From a checkpoint of a small transformer trained on Wikipedia.
Training: 1016M tokens, 15503 steps.
Each number is 500 + 40 x the weight over its row's rms, rounded and kept within 0 to 999. Layers, rows and columns count from 0. Numbers have three digits each. The size before them is the row's rms in percent of the matrix's.

# layer 4 MLP up, 2048x512, rms 0.162, rows 202-308, columns 0-63
102:492533524509605515430543508497527515601523547508543500428513462513506477477557501464494506558488560501435477544462483534442513564419463540456531501470524504524586444481507510477586445509439551
101:487462534503549522512487494499471543505460503479499489487536489504523509483530508530475487514467486515544511569466513556483516491486471527536545423503501514477522488452538571470413494428447469
102:522495435525541462515504414526604440483490486422509529554534495559434491496445498457491504490554529513498533512507521439562479495529538428539509521537429491492466446508570465556516458496442460
106:513477470494512567504607461540505530476470507507500525499510507477577469477456506432468489532478492435437484554514482494500430482498561492487504482415516420519527497499504495470528524481528502
097:614550542505543483506528546511516555500492487413540472510488512502463518433468508496489564517463487540601533460467487455533515479501516476475563480590504535463419481476440452501507507461537499
097:573473483494469518466503471564484516463513454464515491517493459555513530515598499473633460505521499495489433397477511497519462461550493479508516484471480552543532535457552517472552520448501505
093:548528515508526563501528511509508499525489508477512484455416480472510501436531573471492527542483564462517501517442490436472447492519623532496507577592528477519462496439512496476475414498526541
110:533474536497527529482556444534554481497521560529497495344494502514488501575536481478579503518490504477516511431460509514562439476520521527510439473569490502521496542509556423529536538479543440
101:510581520520514520507452457505543523485491532491438504425442495457473447443556481489439533459486517525534541479530489509553550434487554498473494518493562478508508557499484428475474527478523515
101:588506522459514581524464518505574475549492525530527519496487508527521472473459489466510442504513526496520552457477489507495464547478505466619504469454407424519467529531528453451478510518442542
098:484495496449499482541532531515462468493575481485539444484486442508513568544536486434474469464464496458472478409517510428463506451417515451580515472501495577499533512498486482509466524478527434
104:419474519468520585473544468578530482452553471482517423527574544531414555497483495496538511455524515519515423560570561500513536453460529536517534507505500482510491531555546503480497514543478495
100:477512458526479464617463468511515438511633557462508544434486490461546529526498540484519494495486582502458509479509491462524542509498543508433489455421475418558460527471523484489515491483514468
105:467442448527521510499507450609455550544510518544534523423516507582532516479487541472478480471620489437475480470452414551504483445539448488538562438506484518556448510467597562441448514553458529
102:533498487534519487488534447525543540591510505480433490542454476519529501489500497483463511525488522513459519477461542515529445536616495497486505418492467485492479491478577468549564467563520559
106:528543563458507525512508546476383471588528543423554543573587458426483507463512457484538486516458515503493541462478463529539509547514484467544471601499547440497537510474531525458460477535537461
088:438438453491514525493530495506505517521512522439442485487464468548516497454518472558451510499508536525574518521531454536404534488501469500598497396506483563480540454492519603475476566470501505
100:500454446548550506504513483445510527493436437511412544491463472538532498502505495508438505482485515511496494466552531475527540572487533576425469436475563528476488526499544432499480461564521559
094:535481583493583559489496469494488490505539451531559547527502483574445523486493523460578477496451522436509435480535537435491465482556471407508526516452522510548429420588508416501510536513498514
105:537479428464558473461533575520533554473523525420450436549501518489476536476442514469538437456472479494481462519479472510554497388503497517515450526506531484540504498495495487476528505469507511
096:533496519535503494450475498438557474488522434491586554529511474527431503563483533499490513535461492447485516484475540515506493544526523502515570445510527524434514528471514532509474457511397471
097:493547504540500443506473488559403503510463550498474507531510441475484519538541495545558544526531521509488516570398457513457438457513485508500533485501425486445505575529506583516567520484483475
094:501461515461443560522502508486453496552456498490490484507519460426526537451467519471494479472542470477494484512491451505512508543562524511532478505480522486517492505539541480541515509474505557
096:404475500480514455500482514484498522613487451521453478488535516472494467443515487484526513467435519518549418529484503487410577501485533527445468541526462539510474503448518559439475555509511486
097:482508403575545576540524458523465538396541524553461541513507524558500493472563446546478468527533478452415553500523490527437473528496469538510493477507541502500466476484484523520515486557448489
099:476527530464492538511530480502440474585525511517543478486403489559466583567448499516516523503479399559424548409495455378453557496530524499501470515460511523550566472497498447528492462493525535
103:419455474462566497480511491528555451505562437465471473431472505478509539476531507504529510541460470527485418446500480482505534537488460488509569533496469523494443465506450412505488452525445520
091:507461514496515512598523542506466465535498463505469525483461434466508532495432506517443462504474441470410515482441490436540531587532547437465558493529529479437491479545499477536454560452448557
097:553523478490538478529491471515504426497434492484480466478489492514480493561448601533465499446491515506468577432468451501486522426534499485503502533463530542426491461519511564429572480483522489
095:494520484479447473490467542480531468503508472510471484489547479496546563504505531476535509412529500526544491458491490553498565503531477447505549500509514483440493531488572528467491461498461495
102:525541507463469516514432506555473494516453496506544544510464509510517508526512420484601455433481504486482471459542451492494570411493493482494497507457481533498519515457432534450475480534475537
113:527462482456502473459597493504441458510511488582421450540480478481479584498522552473500448550443517468469492531513514476571484514504604488466536487526486502459513483538504548490533473529428537
104:476494533513445491480603587505457606475451528533470557496490532523550447464510506609523471419477486528537492484412519473556543475410495516575462573484430526496525456483439439537490512489524450
100:443456538487492567458517583477472493522502514522489530506510580546549508555518565501457511506507502385569484466556537419488517525490499504522552517482490524515489523417460481566503516460476431
099:414449512467513560559480435532585475487512446432467462490527465501474508496537504530486492509529509498464497473487532577453488554529503495568539496502531476562494527525496487522528520523460484
099:484603446501501573522558480498537422536526527444495508544555467483482464500488474512512465524478564488424517472466499524550583514452529528538411500465467520502473545474492510530515515499513496
099:475536459474548528512543530544456510435516482540467539506574469568484504555449483557544501505526508508439393516543494491562492493411510541621490529499553470512487475540501523518521568478422556
106:510555451518505495519465474537545552473469501563524523494503481485598443498518493525524588504550561506408407444504533507538486500553504486514512483491460503540574487498457489485425502521505484
109:449488444509514517509501445502496442501443540528456475412546507447515484393563444464483565497526581471509497501521488496505475428513511462505501472528495410513465522483565529522550507482462439
108:494492502483518469546563528508481474449493472505461564484488476544509427514458449476552506515526523534491519476517419477540497530499466466458503544512447459543522518521500535516515477479437480
105:516514510458412506503459534490475464437535537513538504543497518462505502542485436494498508485507465499453530542484489472539518530521565524449467459461507530485494541462494486518520489514551469
097:495486497497487551437521401479522467427484542470455519498476531474452479477516527506484445511481455475515450477530470473439514527500491547518533506413526537511551454534496506487494511474575512
100:537483452573438554508485486444591471505436487532562515492535469464421520519582555445547475526436470524482492474595459453475496461569451517492486498526471444534556516482512498524519549497583524
103:441516417478539590506491513489488501493475564540490536484504478489506495452558458450508499537546498526450542452529541557535538547494496452519474488538547446533480564487521492515474553529545506
105:490512521490536475509427492526441503501491458487477452499482454519500490580426516531507551491526512491465582543512486473492522509513530482499469469564465508548517582463483556427491513507485583
097:536485494426593492486446544467526482542579548451472472549465505522486524472443561548517498541497490505445436440500419579524404512513575538592524481489446555504520489515503508483520474464517501
100:506481454462518533458548499553472442535541523567480505479454549524492467479459608477532474485507543525536578577524550449470550502495426459527481527520524469553519551477501428529515550478585535
094:530437463476515493507517521538580491533500567444505490499534449490454506537450530472422597486509541452511475486523490455559457539458574491572490484447536530507448470541504448511468498554589517
097:546534518485520512477457508492478494473520482556454492575465465505533534496557520500563452478435501468538522535526540410457522511472431461487516546441510523486470488435480566490511466474574446
101:498546504460509453433556470589487495472533517453498527541473440492483511506493476499524419491502481484506620542571526510495477509555493450505474514517536522461528457462355477541518531449512499
100:482498475479542643477475452553503502515470424510416497504493484511459510525428527593507430504544484466475486525517486544488522468554459578545441542486547548473502475486475496575516575405507477
104:517531510557518578457500479512548489505538494471462541506547453505513532485533501570549503499434566530418520548474493500522407472485537590482583497516512496414506542476514442479485494451407501
111:438423528474568507506549537511483548488486481473479475483457516423469487549472460461558574571511533492515508527486505498403482488464509466492477506550531452570554486449495516560481530488447550
101:517560464472431606513527440473577482448537488491553484491464470504556500532506519578565488605442499489502514566453461440506514488470529505531450479542503467481539505427472468497455488491576499
097:543556413441467494455515492518536535480481526505480521450471560513444524560472536391554491521455503495512509519479432504498500519499555443536468488473482506521420483442516494560460442491567542
101:548469505512459534524466491502441443486475486496491525574453498506570473437527497505483555542470543529514584587486472524499465504497498485501435583542471484482533527553433506461514437506462469
100:488495505437524524468509505509530566544488529498550489458539468457546447506522507441477520579480475429383387392490556550520470442510490530508485408441447507453486492563501562493545522509493495
096:403502437525566526564512425539504542548480435521534553463523498535525545478511456524466529460468425472439587475520481516529486464431483449551507505455504450532498505507465494502492498464469469
101:535528509530507496551520509455477521515505485468514513445556518488475496540456484504444515496530535581503491484532488437479478426520536428481463517474475513527510518471510478473516581503521492
099:463464463421491515475600495491450495510545473473499509520533384511516577460492540548459572501501532534503497497477480462478504426498578467472571485450537449492504490491462551495547490583456469
098:492521455460529507366585476509556446537481520497529419498529508526473494511514525471496497468485477471581551505488478463532497501537470531485538501492495524473514532541492433526514588527454492
093:489468494494525500512553593472492549513536510491467498479514452547524510511557491556478439473489546493411493515538457557521486457513558533490498448560540456501509474428479491482533463519393460
096:492519454488495553547477504523514544437485498547530551434480546531523516502465527471453438567499515426551453499456462496499479505504569533502490496478490534434506498543538437524504515492508506
104:475452437433488540518463518453517543545474472514481468536483431481528492510489506465510481501482487474514510553506535530454508466421428449439497500509479527427557431476446412477453495522514488
097:555561455475465480518496444509536518529529507565545494419571568513429558478456555472524519511468487535491466487496496503457553486557531444525478536522432443526492443540526469487494536426483412
098:476488556525530468524528492503434518493521470516516510540470475536451463386518436510474400551458529520481483527490504561488449498437478475452501454511549495528526521472528466488593459479493475
093:495526470520534491589481530498525511517534528516497539514449599457436510519637498510546498452481526581444454449505539458543475547464541528463544490492471529490504453514554526486461523535533570
095:474525563485496567460554462479537465553484473509504474431455531577563517488546495496449505491567512443493441458518501474509572540541476509526577563506543496493467497490503491481489506542469470
100:489500562400477519539444526524477472545443521478464447562576482442479440533505514511518479446559566491536503468444461520529500581499541544506523494522484576507550532556511500458572502454499441
099:515464495433478546512473540519468545567457507592467530501522499569556482471492497469457484509515490482548483523427518527461517498551511419547495583511393518460527528524434519501502501486504507
102:547475521542506489478465533532507589512556479506489494439557440545449457468547510459520482527522460450503434471491478526595481489549526422486499526507483477461541559499492508505561517479439518
101:480442483458562480538547516496514501485453411481494553503462463481524476594472536544553555479505585515473527495465473505504388437512479443526490556417442420431443495513545474511574504518509496
097:426438530514486474539406494471407423512508445509480491464462503501511488523473468538536517493515491551485472455453481504541427483508546471540455552495417543521563460441506431489462457444542522
096:543513508463517415594514456480468446488520503528447503467454553524505426502469511520525482447517521469467506533458516547460501466528513523550502591533500545448488475508493507540455555499535543
102:482472513494521510494551551460536519563504501467542495399486399535384463482546517458543438532487429537535498483506481476488574489532527450477486536557623498476516481526517597524508533553521522
094:500501526491503543503474466504420537435489542532515513466447487441478476529487466528461433514498533501463498556479443500503498527535504496504484540558509486489503516469535496604435549529514491
096:501495473529463520511507500502557426434539403523486405526543499559495487556526533532541551538589526524568525465439477483522427478501500483547564536522483519549477519504472487492505496520488491
102:537539524441536512562490553484498530491494563481532488475456482468481464478508455416541562520552537476475471514449465487491497498528425430501413514496479504456548487498536509514436489453487539
095:548487474495481504526597504520546483508468511483504490548536544508502518473546507489531526494515524499457464538527536549493519400498551462469513431511502449515472474509551449557513524516521499
106:510498440545546492409516551487530530392483477501541523528481488458535453483476490440553562536497470470510463528502561517469500460479437458528451491534515515527594603459493470454515502486502499
098:467511492503591466498516536491539536495494491473448494437488515438471468445569542420547471472587434500482476505534447519582495506539428500526466494454534456527497460593498480520512514511534530
100:534522565603484381515521498502520438531457458489514509490512516547481464456459519443544545511556487496519480552472438480503531550466465544565490519549427413456518544487447478446472542465500498
100:484515483477511494562457508523549443498503477547474456510444494405497504484529545526451508492449488470485442485487459475453571542463524487501498503509512507461496560436533578467471575521513477
098:460426516495475536414512478478566515574409483484466485473524508459469549460545576535505512461500561526522514564521417470520527480554560516483553547542412437550478502478438494590525497477460522
104:469514506475478533540477501498526549472495563542429458540550494504449535493453467479527462516482487511439406503551524459526488427490498575457481471541501463443442500537531484512509510460497496
125:480425612497564492570523456466498573462492536540490483500513482474551518510493524457514500583533460535540484510506416507500484507531527430426460533549500455539550536517446478462516490479501550
106:424471490563564423482481507533467519493510492493477499483487534491488469542530514485527548525501507551459495546562527481531544420421572576515536506514510437579582466548450460496500473446564583
096:436479531437484530508492495459562540491509462563507489535511469516535492471496523459545463573546534527505500493556543476526524536550537459534502454515476550482560523518476490575493547521424463
104:518516524476494561448585493450465484509455478501541470486500454414508498568586490457457523502511506417467525505486401492544560467550465464476499472552524512504521584434422520482447502495482510
094:473483504563516494558508535488520495560501496509470476504458490542448490485529462541505488480475495505466431526454459557422438486499385517491466474518470512559508442555498503477508544435437501
096:456524535455467540492475427489558506513525544429489491541457488550543479472480457467472529497492497414491594479519544527513493524484535544470469511493491521461404526469458469517515554542520479
099:544478537529405470495524519432507480449494475515466557506451499516582445495499485469501491546486554483424472475487488497527514509475496472512470471528490475462494512515486524521517509518513460
097:537537476393526412484511559499452569509505532550530460478564487461440482432487427550533480567499512482509508551473486468523479562479497469493494572514512494528552505621487531562513463461530533
096:501523489478540497594505503482530548460513465521475556499521515545461487437532466531519531532543437534502451502487537466491467405481475478596570517520506465510471571504492458471572473443431446
094:462503520536518498494562535429498458470508449494499410520487494478547492502468559552522501480520538456526487533468514575457543525502512525584548516479432474419526548449468524526495589529518440
106:493485432489503446446462451457500478514496504480477579437575487548526581503460569540520521535468481600468492545473459483555461503514479505530514524581550553537534490459478540484546583499530467
092:451531483396496504469539496508480469496490587499584494499505478496527482562519485503567456500475471513516520551509407483578499456515524514566476509515519562501429489555508468438501467469553497
094:519413433478461459517473477527435476505525565579488433529450483505509476497476479476497519470476557529492476503372467530471471495561489556508470523548495513456460535437469491538482467526491491
101:491490500541458520533473512479508469503511573465464531480585508500525538431442511493509539516454534494535560479489492471435488480473492504492482506545503538509456482467495498477516475467472480
103:386499472463475494505509530522494501449483545565511442514546491511520451481500460505498533513517494542491502467532481481546545459544533443503484407514567434574498482496519531527491537487456484
109:469494478486494489458462509485592541395512458385490520586513430525480529460442503502575552496523519478533444446451485523540536461487562499433540466494482422527529477478490516438476575457453482
093:480498518447476479515488442488533589572449468503496471536494454540474484513497495473505492534482487502537462488448384464543469445537501390449528499471545577435507520535444487430538503414486514
099:549499431605500477546480527468520479504479497500542553588426450506502536537478483492448552552456554488470450506405534517470471499427549530551517446546516496513497545494530520452475558547545553
099:571478437474513533440509551508477504511506475446479524479473457509527510559449505445480550576495491560515428503486371393419566483549493519439510481424464468590551466490615524500482532450480478
096:464532487561550486556441551492490505508486515461487458456533452529549470547512571482474512521486543535514543410566556522503508454556428463552547516585466461462551552528425435474574517434439519
098:478475449523509452510604489486427489546453520596470460547495510474482456525511522520454477472451551430487531474470460496520605491477447522571465461456522555526537401486482538497473445553460573
090:460487545432517487462527483484486483421491481465437512460473522548544504468540496450486531497446515539531467537520460484544454475535582464511518444491520482497457507526493527487467477536509539
# layer 4 MLP down (transposed), 2048x512, rms 0.0936, rows 202-308, columns 0-63
104:551563470609464594503474501461450471430490524484424513543490568506461505537489534468550464491453484467573491490522446422500537467469550489510487493473526427425455623510511531540456527569559505
100:556492483475472534442562488501422517550417492546503488491491458392436523515520463495504478530470513526526551564537557493482463450427492494537505524428505457434539507540514507525554538538542534
098:473446506514462547460525479485595458498476466412529477491437517537552537537497430481516508468514494525501491513475477558493536512504461482468440446473482496491459516487518517584491570492535458
107:497498478494472442454442541553496505544513411504516516602527491481485535468538472519518476457459469513509484441461471544461448532517515506499513463461516460543559521504461531545435481474515483
100:443456503486515453493509557532497475449470464561485547449507484519488451470500474532449497535511503465459531505535433553445542574545570528491461497537453476533492457533561535533453493421463502
100:502528443542513631566504540497475460452482493537571400516506547458484516521465481475505480495480505480504494554491464482382489448534474460543488506448527460564507468457470473415490480493465537
094:535514490579472594441567502514452508451540512530478450508468578443542532469454425497464527462408577521520534510474526544587505492520432504452490448522516507490469506510570439454517477562497475
114:466475516518515526518501558475518607510478443554474489476567498483486492451522477506519523485471463561532512484433532493535438469510416507496500548491530521482498504447452472504527525553529406
105:561478500459488387533460511623472553466493513542537443566522545556463424483510493500471600473470462409504471518490515481571430590504447500507481506584525503438524473459461512542423505613469536
110:531433518473523493485475521573487487486477551486538536457442518440504497508459527452469527470448464492466534538483458553543497489514491501457470478449437557516512488492515482528486528491423437
092:466469458547514543446478518441589497472460520552462582502472456497519443493415470536476456547496475507529504554485570542556499585501476569448518602513442513521523506507499474488507503556511523
101:519492562491559580446537457418417526503457507493527529473416544491539461568514494568506468479506517467491515528501442495457473579515451457408486533467472460560489504435457449482518493486601491
095:550415435533492517454475575517517515482495512484522545513520494544511486518455496478513525639590476456505529479479461573512499552477457472531578418478474491494522523453454496489492449491482512
103:478474551521498544494479505466546486428537495431459474452458460513389470488456397458522510512437481519437526387491455471484523555545469560490535482445533473522511487511443436507520490488519478
100:528497604498528572511407498426449431482490550462499515469534529468464489486536521490492555543482464487556505470548464493501557511456563478494542518468531509507484471519524486452453524451530533
104:496495503489474520519586465495502488458426560584463505550472497440513474412401533527472501513446508521460511551459425581514511519446495491520490509448493471556499569506438453508466496499515491
086:532606551479432521507469410489515508519532493538546495517489504512457471551499506483585506504483491505393496529452512571544562533538500480514420551486551431546509505533505457550566497563457459
095:518484476512488496549511519537465503530554478517552454473575499452520551526487490499493529508535510528511589473488440506490437458546446495505519487463505497532425455483498614510431521423480460
097:519451480487441557540496548557485487506527527446465464416498557533523526500528520558489451509487539518519465482501440540441537560533586571475539445540504534456477527469545526494514489458555524
109:456493436486586449501508532555483501523497436503465487370474426535540487485534528607540540524519500520555490518515471472507530487519457429484508486567529524502437567526464515515480474536484457
090:526518501469476504496499413552466460522571491487478505511528510493491508509529551475510514430491486512527491612413463462580520501504521482515568515549494486526427511460481526521522535467520584
102:481458504516466458519527581482453453532465502545466514532555483466562494521459566465471498441491531532543508499580487516506433463494524484505474500461458469526520517492399571521534531481527476
093:464506468511492449469471506500543539501469548487459492445476503567520496517499523516457487503442522582552521452496487512492544441473504491488517529449484537534567453544506534480469403582501531
096:580587501563524482447529547489547469469442487507515506568555484566564528582520548502466468442530584471452492500487538501591559491497490472537513499454484560497484511530514449455503458430521441
091:517512577494499431479505573471542538514456467441479421547497469430472510493443538483531502447463478567538495538534480493534517465503466468473521525510493516527488510518504608480537518507520495
094:467549565539507501548542477528502417514523516482561536552570537578521508449519471545485527507514517478497458500444462501569478508503504528540457474465516547512472453528414532493476574534443525
122:571535524513462495552463485487454529476481538517501489576541469551445461502508490533487478458518526459548548524484511499502439415490489520490450481497502500482564538475533590479518500452580469
092:443493531448496524502432466481474495460497495504537526544574504426510491502508453520468496548521505502536499465501565540512549481508468520515440521481488527512563473420521591482552495509541482
096:481433480473449563566548534482464519492535494482452517431523494499581546460567447530470485498505511493516527544466485506517482566547476513470497512470513478524553524452485464511452473516458546
093:510553521510529545535537448478519594474495449534614426568417510560463404432498564530441501476455562483478482459489451425564509486457487489428477455474430542540482466523528473554512489486483461
099:460454515548550470526568523453448568482532556504536571494504510442516468445464565602434501476480499487473528427507499554462454495484500525540542442512590528493506493477566523536499522494518506
114:482531466449514496538455553459463537476555518479527503479469533463487551493529479513533495489501522480523539434547524473449547541465486553517472537482475539569407601520499432443503477467523473
101:510582515503536466470483504475461465521523506482488477511552582482509521485569504449502501527546461579424508552559433526496500578540526483548568472447548513484440503552471575532455527573562434
094:565509457503478459567488476464531524450465468505520491522501408504492514481487472532503518511486478564491496516506469575549483463555452556504433464493536450511461513608512569513478475522487536
098:554519492467517485447480463485467567534534529503515577515432547493553461513560578560488556456421476564507445560420465493535461484546520472477500547556533518510465534474498482501479495501518556
102:499475556451520556506477545499445515469523518426558476455505510565483493542481467495504591464462472504486437490538496578477509481453458513487504428483448462437445443468545467509480528505507499
092:541465518565502490430499513427481439535455581418514460473517487460492523424470521501522471502490528573532538531448448519454569456496471584430559511452504565509513583458535526462498513588552460
109:461541498515415480451473548553571544492502432531423534448498485485522536565533515468443505454591470504472346398471521472496405494537536440466490492486518457497485486448489522525431543477493461
118:450448562456480516570522521489499468536532579480442493509576468503542439476443474490464498470497556511497496442525484532501500550481516450477469536409469528476469469468466493487498514532499535
121:504488476532527524550544537594466495545512460501526512443526467531582422457416521527478493466539519567501478444428484439561479599491517507552511479495531484475549462488425515500494480485465550
102:496522539551509516515469458570391508564477476529480442448503470470485493460483583552505495541543526491503470502504438460556490456519503476527457465545504449519491528495467507549473503547510550
093:536491472455533494602548613510504500510528480510463524525516534457470465507466441471550542489510517508474494508429527527541513484483471541562503527595475518490483496463500536537434528447429440
111:487486495553537506451507423504498468504534474515454465568525523529531496529427457523501495470512500470554500452447557533527428568503504483528495520458496618524391472547456493527473453463535419
101:454492553516547465435447469481543459534516468496517475519504534546524532562444529465483520499489474380513544466473491485489492508459447555517591473558511486460497507502437520500500492487505460
103:526588433506507537495491565526502474513482593458511513490541499512525515524461488521463452535460497534456505439470441610505573463523465435474508504491546556534503550457525488492545477530491572
100:477515476435453493458499552486423510516503482547547488505523497564410436439493464435488574438514498495486486529472532488466485536542522483413502473504529459469508537477496529481501488509432466
097:513476609504573517474498536465528604454491453421479535504619583520465512555516430530492479472492463469539496478468465555468492444505494489534567494514469530492465548532568537441492452576472396
098:466493447528518521521476487455467542421554441531420457452466581544473495493485423546531410524497442521522579515532536531474540543505495456468496422475480524438546430460434511475505487512433464
102:512495491463534518502491466438477514406515537564514523515467493482470491439508491474523517445520578518517519449564512535559528481486482499435530515484449480508520471440510423439489515498459521
107:531515503559585432561464511552434489549489475474564485564511508515477531467526467526514503486424516491461503510487479596511531527494472486522591563493471433536505486526432535475504498481491485
103:446493587506546558507530489567480526542444426503548477398448488501440532486554518506530487459439518481517503561555448477528445488525496554489510485507426509451497489472526540532535540481407567
107:496515445441511449432411533477449508488480521504537507536469508463530520513512521522502486525560499475516475581493503525502521534524541476453526472519572485536457481448494512504543476581507498
114:532426506511535495436521597471487490496442487474455482440560522526514465564546461568530539453533523500432490535481507502472462429505508505531499476536535507547503435496540506491529506477469446
102:509484511521529472469513484481506512516481468521458548490548514406444525484483499412491512534511510449474473443494459505596556545520463503503479526478454416548486536515530473467534552495501537
100:393537524589526464490515570531451473477560513464498529455515478488491507483533539534520483504525542578512455500500456479492534459562475501451539458520601508497481522559522461448526481493537451
106:431465493552539505494523468474440486505485466465514507464509471466464502489484489495458526536590464533461551510454483465541489505550496515484527466434527509479484471452477580509472557548494531
099:469551462483537489518522418479453462440539539535524541464466446420456511476478479528486465545486465455497539450554499484513540475464405484504495502539448498578497406443503430561550451518485540
094:536517454565445469479471494485503469502500442530481512510457528491526477473482526564520454457533581510549430506497511473475588474513549537496473541465525542475453531477539413475483492544535496
106:507484468484458451544505481480530535498489460499511495449477486566500457489533567534522474562543482489490494504478431488441425542491479520480527507566515479441541563572528503495453498485493476
096:491513555566491484485466485532534473463515499439468495467498595429521448495466505520454453494535532529455487541521464553557459536438449493503496544523484597509528533531502447471505530492497517
097:465480570586434550584534552498484458475537497548483528479506506464471454454482417496563395543466486428481444505457523494524540436465488440546494516495518449525531538450478494388456497484490538
090:465485508466474511484491487509457473464478514540574524526499518516493522448586495405484553526522437479451447502478475464552432504470464502436552506512520552550534446507474443389513515543578525
098:461526534442509468462477508464434556561501491446484443527498456493548491543473520456500531490533513540487514462564533520488433485441477489517511449447502426490429532434497451520520441495513531
098:504477560570511445446492577593466517426540505524528499508491492457491483470545502556465552523505498552533445620546437469548490483510499545464475540478533475502484538486574537528513448421485471
098:542477493545467504536508476535464473557517436482538510503480531484584436478509489486478530472484452443493438542555482509471483476509499578484492477494562535462490431445464454488501445517533536
095:561484428556533503457437568554572433444509475497442452470521515436499395569497468496497455475533491438462520491612417421561538496475535451487498508484421493577479466493491464483408440521499519
095:518478504447470435466560486478534429486554476513532456476491477544533516428445505596442481500506454435488508541461474519474459423599514500461426587465450486554474545513489523519478518459495490
095:560471406506474478470458482503509509470467543487502499539510480466481426502445523478530527509515451560531498459440502565479415426443502551468454473513438489443450537466476483512488465537534540
098:529482486504539469512524499550471519447579512561568465483499532441508405462496522466457426526527442487491434412459555508468516436524493497550392537512505533499419529555524520587532511510537504
098:502501493545525625377512534543523455464519533482552486505524517481503520464496429531511447517550548472566561443526498432531542467423472505502513454506504549526474448583481469566481511551568510
102:493522479490572466488518441449543527466539482421538528569449543546547516549455496542522503494467477550503483512471487462539572526404502476548526509433467477524499503575542537501524465538486503
105:448465487536526477532480540501557449480560534543524516497490447458495507526448467532509532490495474538442553465487535525406516531561431485463531507472555460500437481417490510527488497467528472
091:574510461450527530468647497490551534466507567424479528548500506495507542476526573489457530468516488472516507592556525483480559459534509521446540451531569506519430513528509514455482578551423537
095:458432434529557478521451463494530534418501481506476482513521475502525530442443422475397511525454450541563513481516450490442524562492524537453487432499520527525560527525500499457483418524511475
104:480527476528546459480508535480558548485496427563530452551484491495510506427574556574553476485494485496527514512481430482491474511508494501588546538456474527472519444443547449425516474521443548
095:485420477487519549512471460494548543589497467511449422461578491512476479439534519429512573458490457430514486504500564478560451480488452484510550445470420542508490548514490492382541476581476546
097:479451520515430446550464595417588586542442461499459531505562524460534460496442476467468486530469462484513517531534526524473485556523484475384472490453494499463503488581541523493471531507513503
105:473532524472498503437497520425525521523526559490537495522496479432518535528499554420502510464439520456490555575553529446467568514531456492454541571478520508497522467450553488529516518496524475
095:497495454459526534519464505374474493518520498507486534464532536458506534512502465462436540549517475470545520486467481511520498593472479583559503526455508604493497559508482562434531489445534529
102:419572467520515550535479512546486492583506506523500545510514464535499528584535431613476568466493457561552536567528457483488531513540527541497502529433435550518478501480532567453514509463492596
102:504488494534438532471518436502575501501476488533486486510528496572433498517534507564432473556432575506509492535465468517507519457512518516535463488587412495459440528398477540507531485516504452
098:538570456529464519515535508511444504606512435513476538425503469450469599405529550596370528458444474476539491530574511465513520507555509460475532577467534500424495476496463510482544508451482521
105:517443491492548509487559493533479481515487476388514607505562484526467479557468472452492446456571398586488535438441535492519490504481544476490470515494549537521551432547481472534540501470553526
103:497509515447444484501514572504477573504484511424533485487483516512464499484435509411564445492411537522462461492494531544555525516529532496494486507500486525552494447530504473416483513538546505
108:466526400446550523492571529451500502421422482525461472481537482475562606423478569551477501485456495528474494466465553490471563549528437533489515506499486457537460471577451431465478466509484515
142:463537590472561500510442509507532469466528549499459464549466505540527539591493406493496528508493515487541581570567544511450460545487490550472413485509432487547472469541471434527531480485476495
106:495473482448492460585479465544521442541506600585565497451544475486499541483413555573439486555440500451525492471459540506528523561581455485477538516436498518505461524481480415497498489526492612
096:554479549523490518553493518483441497466415500454491541503449512517472481545511526491467517510514517407481481558491473479491494455455499529500546572542538505466376490538473517429480484422577515
098:566548458498530464495479448507497524491538538456465460516533488551460454486404515473531538542498441528526427495581546450524411520502542496522519571459509511509504503491503470490602437502509541
092:529475589492459528428547485516471478427493416530524533485538517464519430447524497404462533508489483512528544466497513428547502505460529455505534478524482443499516545446526504510447412553502535
096:593514526504515568514532532500460518472473490551454481472537519445506532509487521492419525510460488533450534467533453531480534512486451468495596404512564548538573487516511526455521532438548511
102:422510489485457530441438493354505419489503487469500442474457510505452497498516472491478478505406503524505437493497522577467545489450539516514521529394518503524514517486451516477520508514495572
097:539440465550490554516460486483519460531491517480474442529520539492567466526453476506468496477466469534536505500585528555534486607564458465450497443472441523469472401442586500536457527484570484
090:560534502487546488458496492515560530482488538488506420490418493474572542524440484467430499458452527532468493483568495532481421573476564508444455509492500493473466493488457538481432551492529528
097:511472517451535374521400496480497556573552514477514527543427519428530518505524547541507473531530528456473477463562491455534504499509467454436504488524453551586468469495545505581483516497483561
101:478480528480536530519445496517470486554563541508473438543579485466531437506474462511480445444559511465497457494563474517454557554501590526495473562525513489499512511559421584537491495546503488
092:491513479489471503522499459397497539449511438514482477510462518492511524486505487521439529458543518538490489440508508458529547509556537479469445524497472477451566512487524502474498516495426506
095:471512574474539551473533560455532547487501554486545550489536551521481502548596451536531579536547487496536543505512493467528525508436489465494483368444464446498564449556504522420563511548503540
101:498503524529592472492544540516433468486467490542542534505508426532536468515518538443458451421430546553438444535482499494499489492529410399492494527466489436501500497466498529495538489517473481
097:537500534512555530480522474486484473570463554475514522526489537465450551503476499460486553553509478540578436500444525569509548501434482485449557584555467558519467518520408518469512501502520455
106:468456533512437440529477459494447439496537457490471520510423577464480536434492523540484512450446433481518519485462498544503504540499438563515598508490490542439524554540475517516539543469490441
091:489513505483470498440503510530483438432483506511464489513455553498468470472443467527525509473570529512474556454506538539536562525489535588450548460485527495536494493491532513507428447481477494
103:490483504446512458566489453551509500411476478484393517497429538481542446560495518554531511480487527542528523530536566411541500486510592555450507518399476449494506498551521428479546472570479504
095:434539516530422503502438485490543498588486512594541498467566582500452497516567532544561418465488464488510535482543560512547488532422511509547554486506524538460502494493445535541485534506529504
093:458424520512490552464524490488560478514505451453497518523475478441579584495479532512539460481509492512531487522497468576433551511469533514471499548457503470505492492579545574496441451543490493
096:506528524517530456469427495493596439539575550443431509529471611504472495515497506456563558513469441561449508539544477463508470511503492462461561519540491526541452546505587459455524508496492471
095:441474504528563487534414397510487560509494518565442506481505489485526476442522485458503506479479447463503433594580524518517516518542459467459497461485453519468549457541525538492498473480476456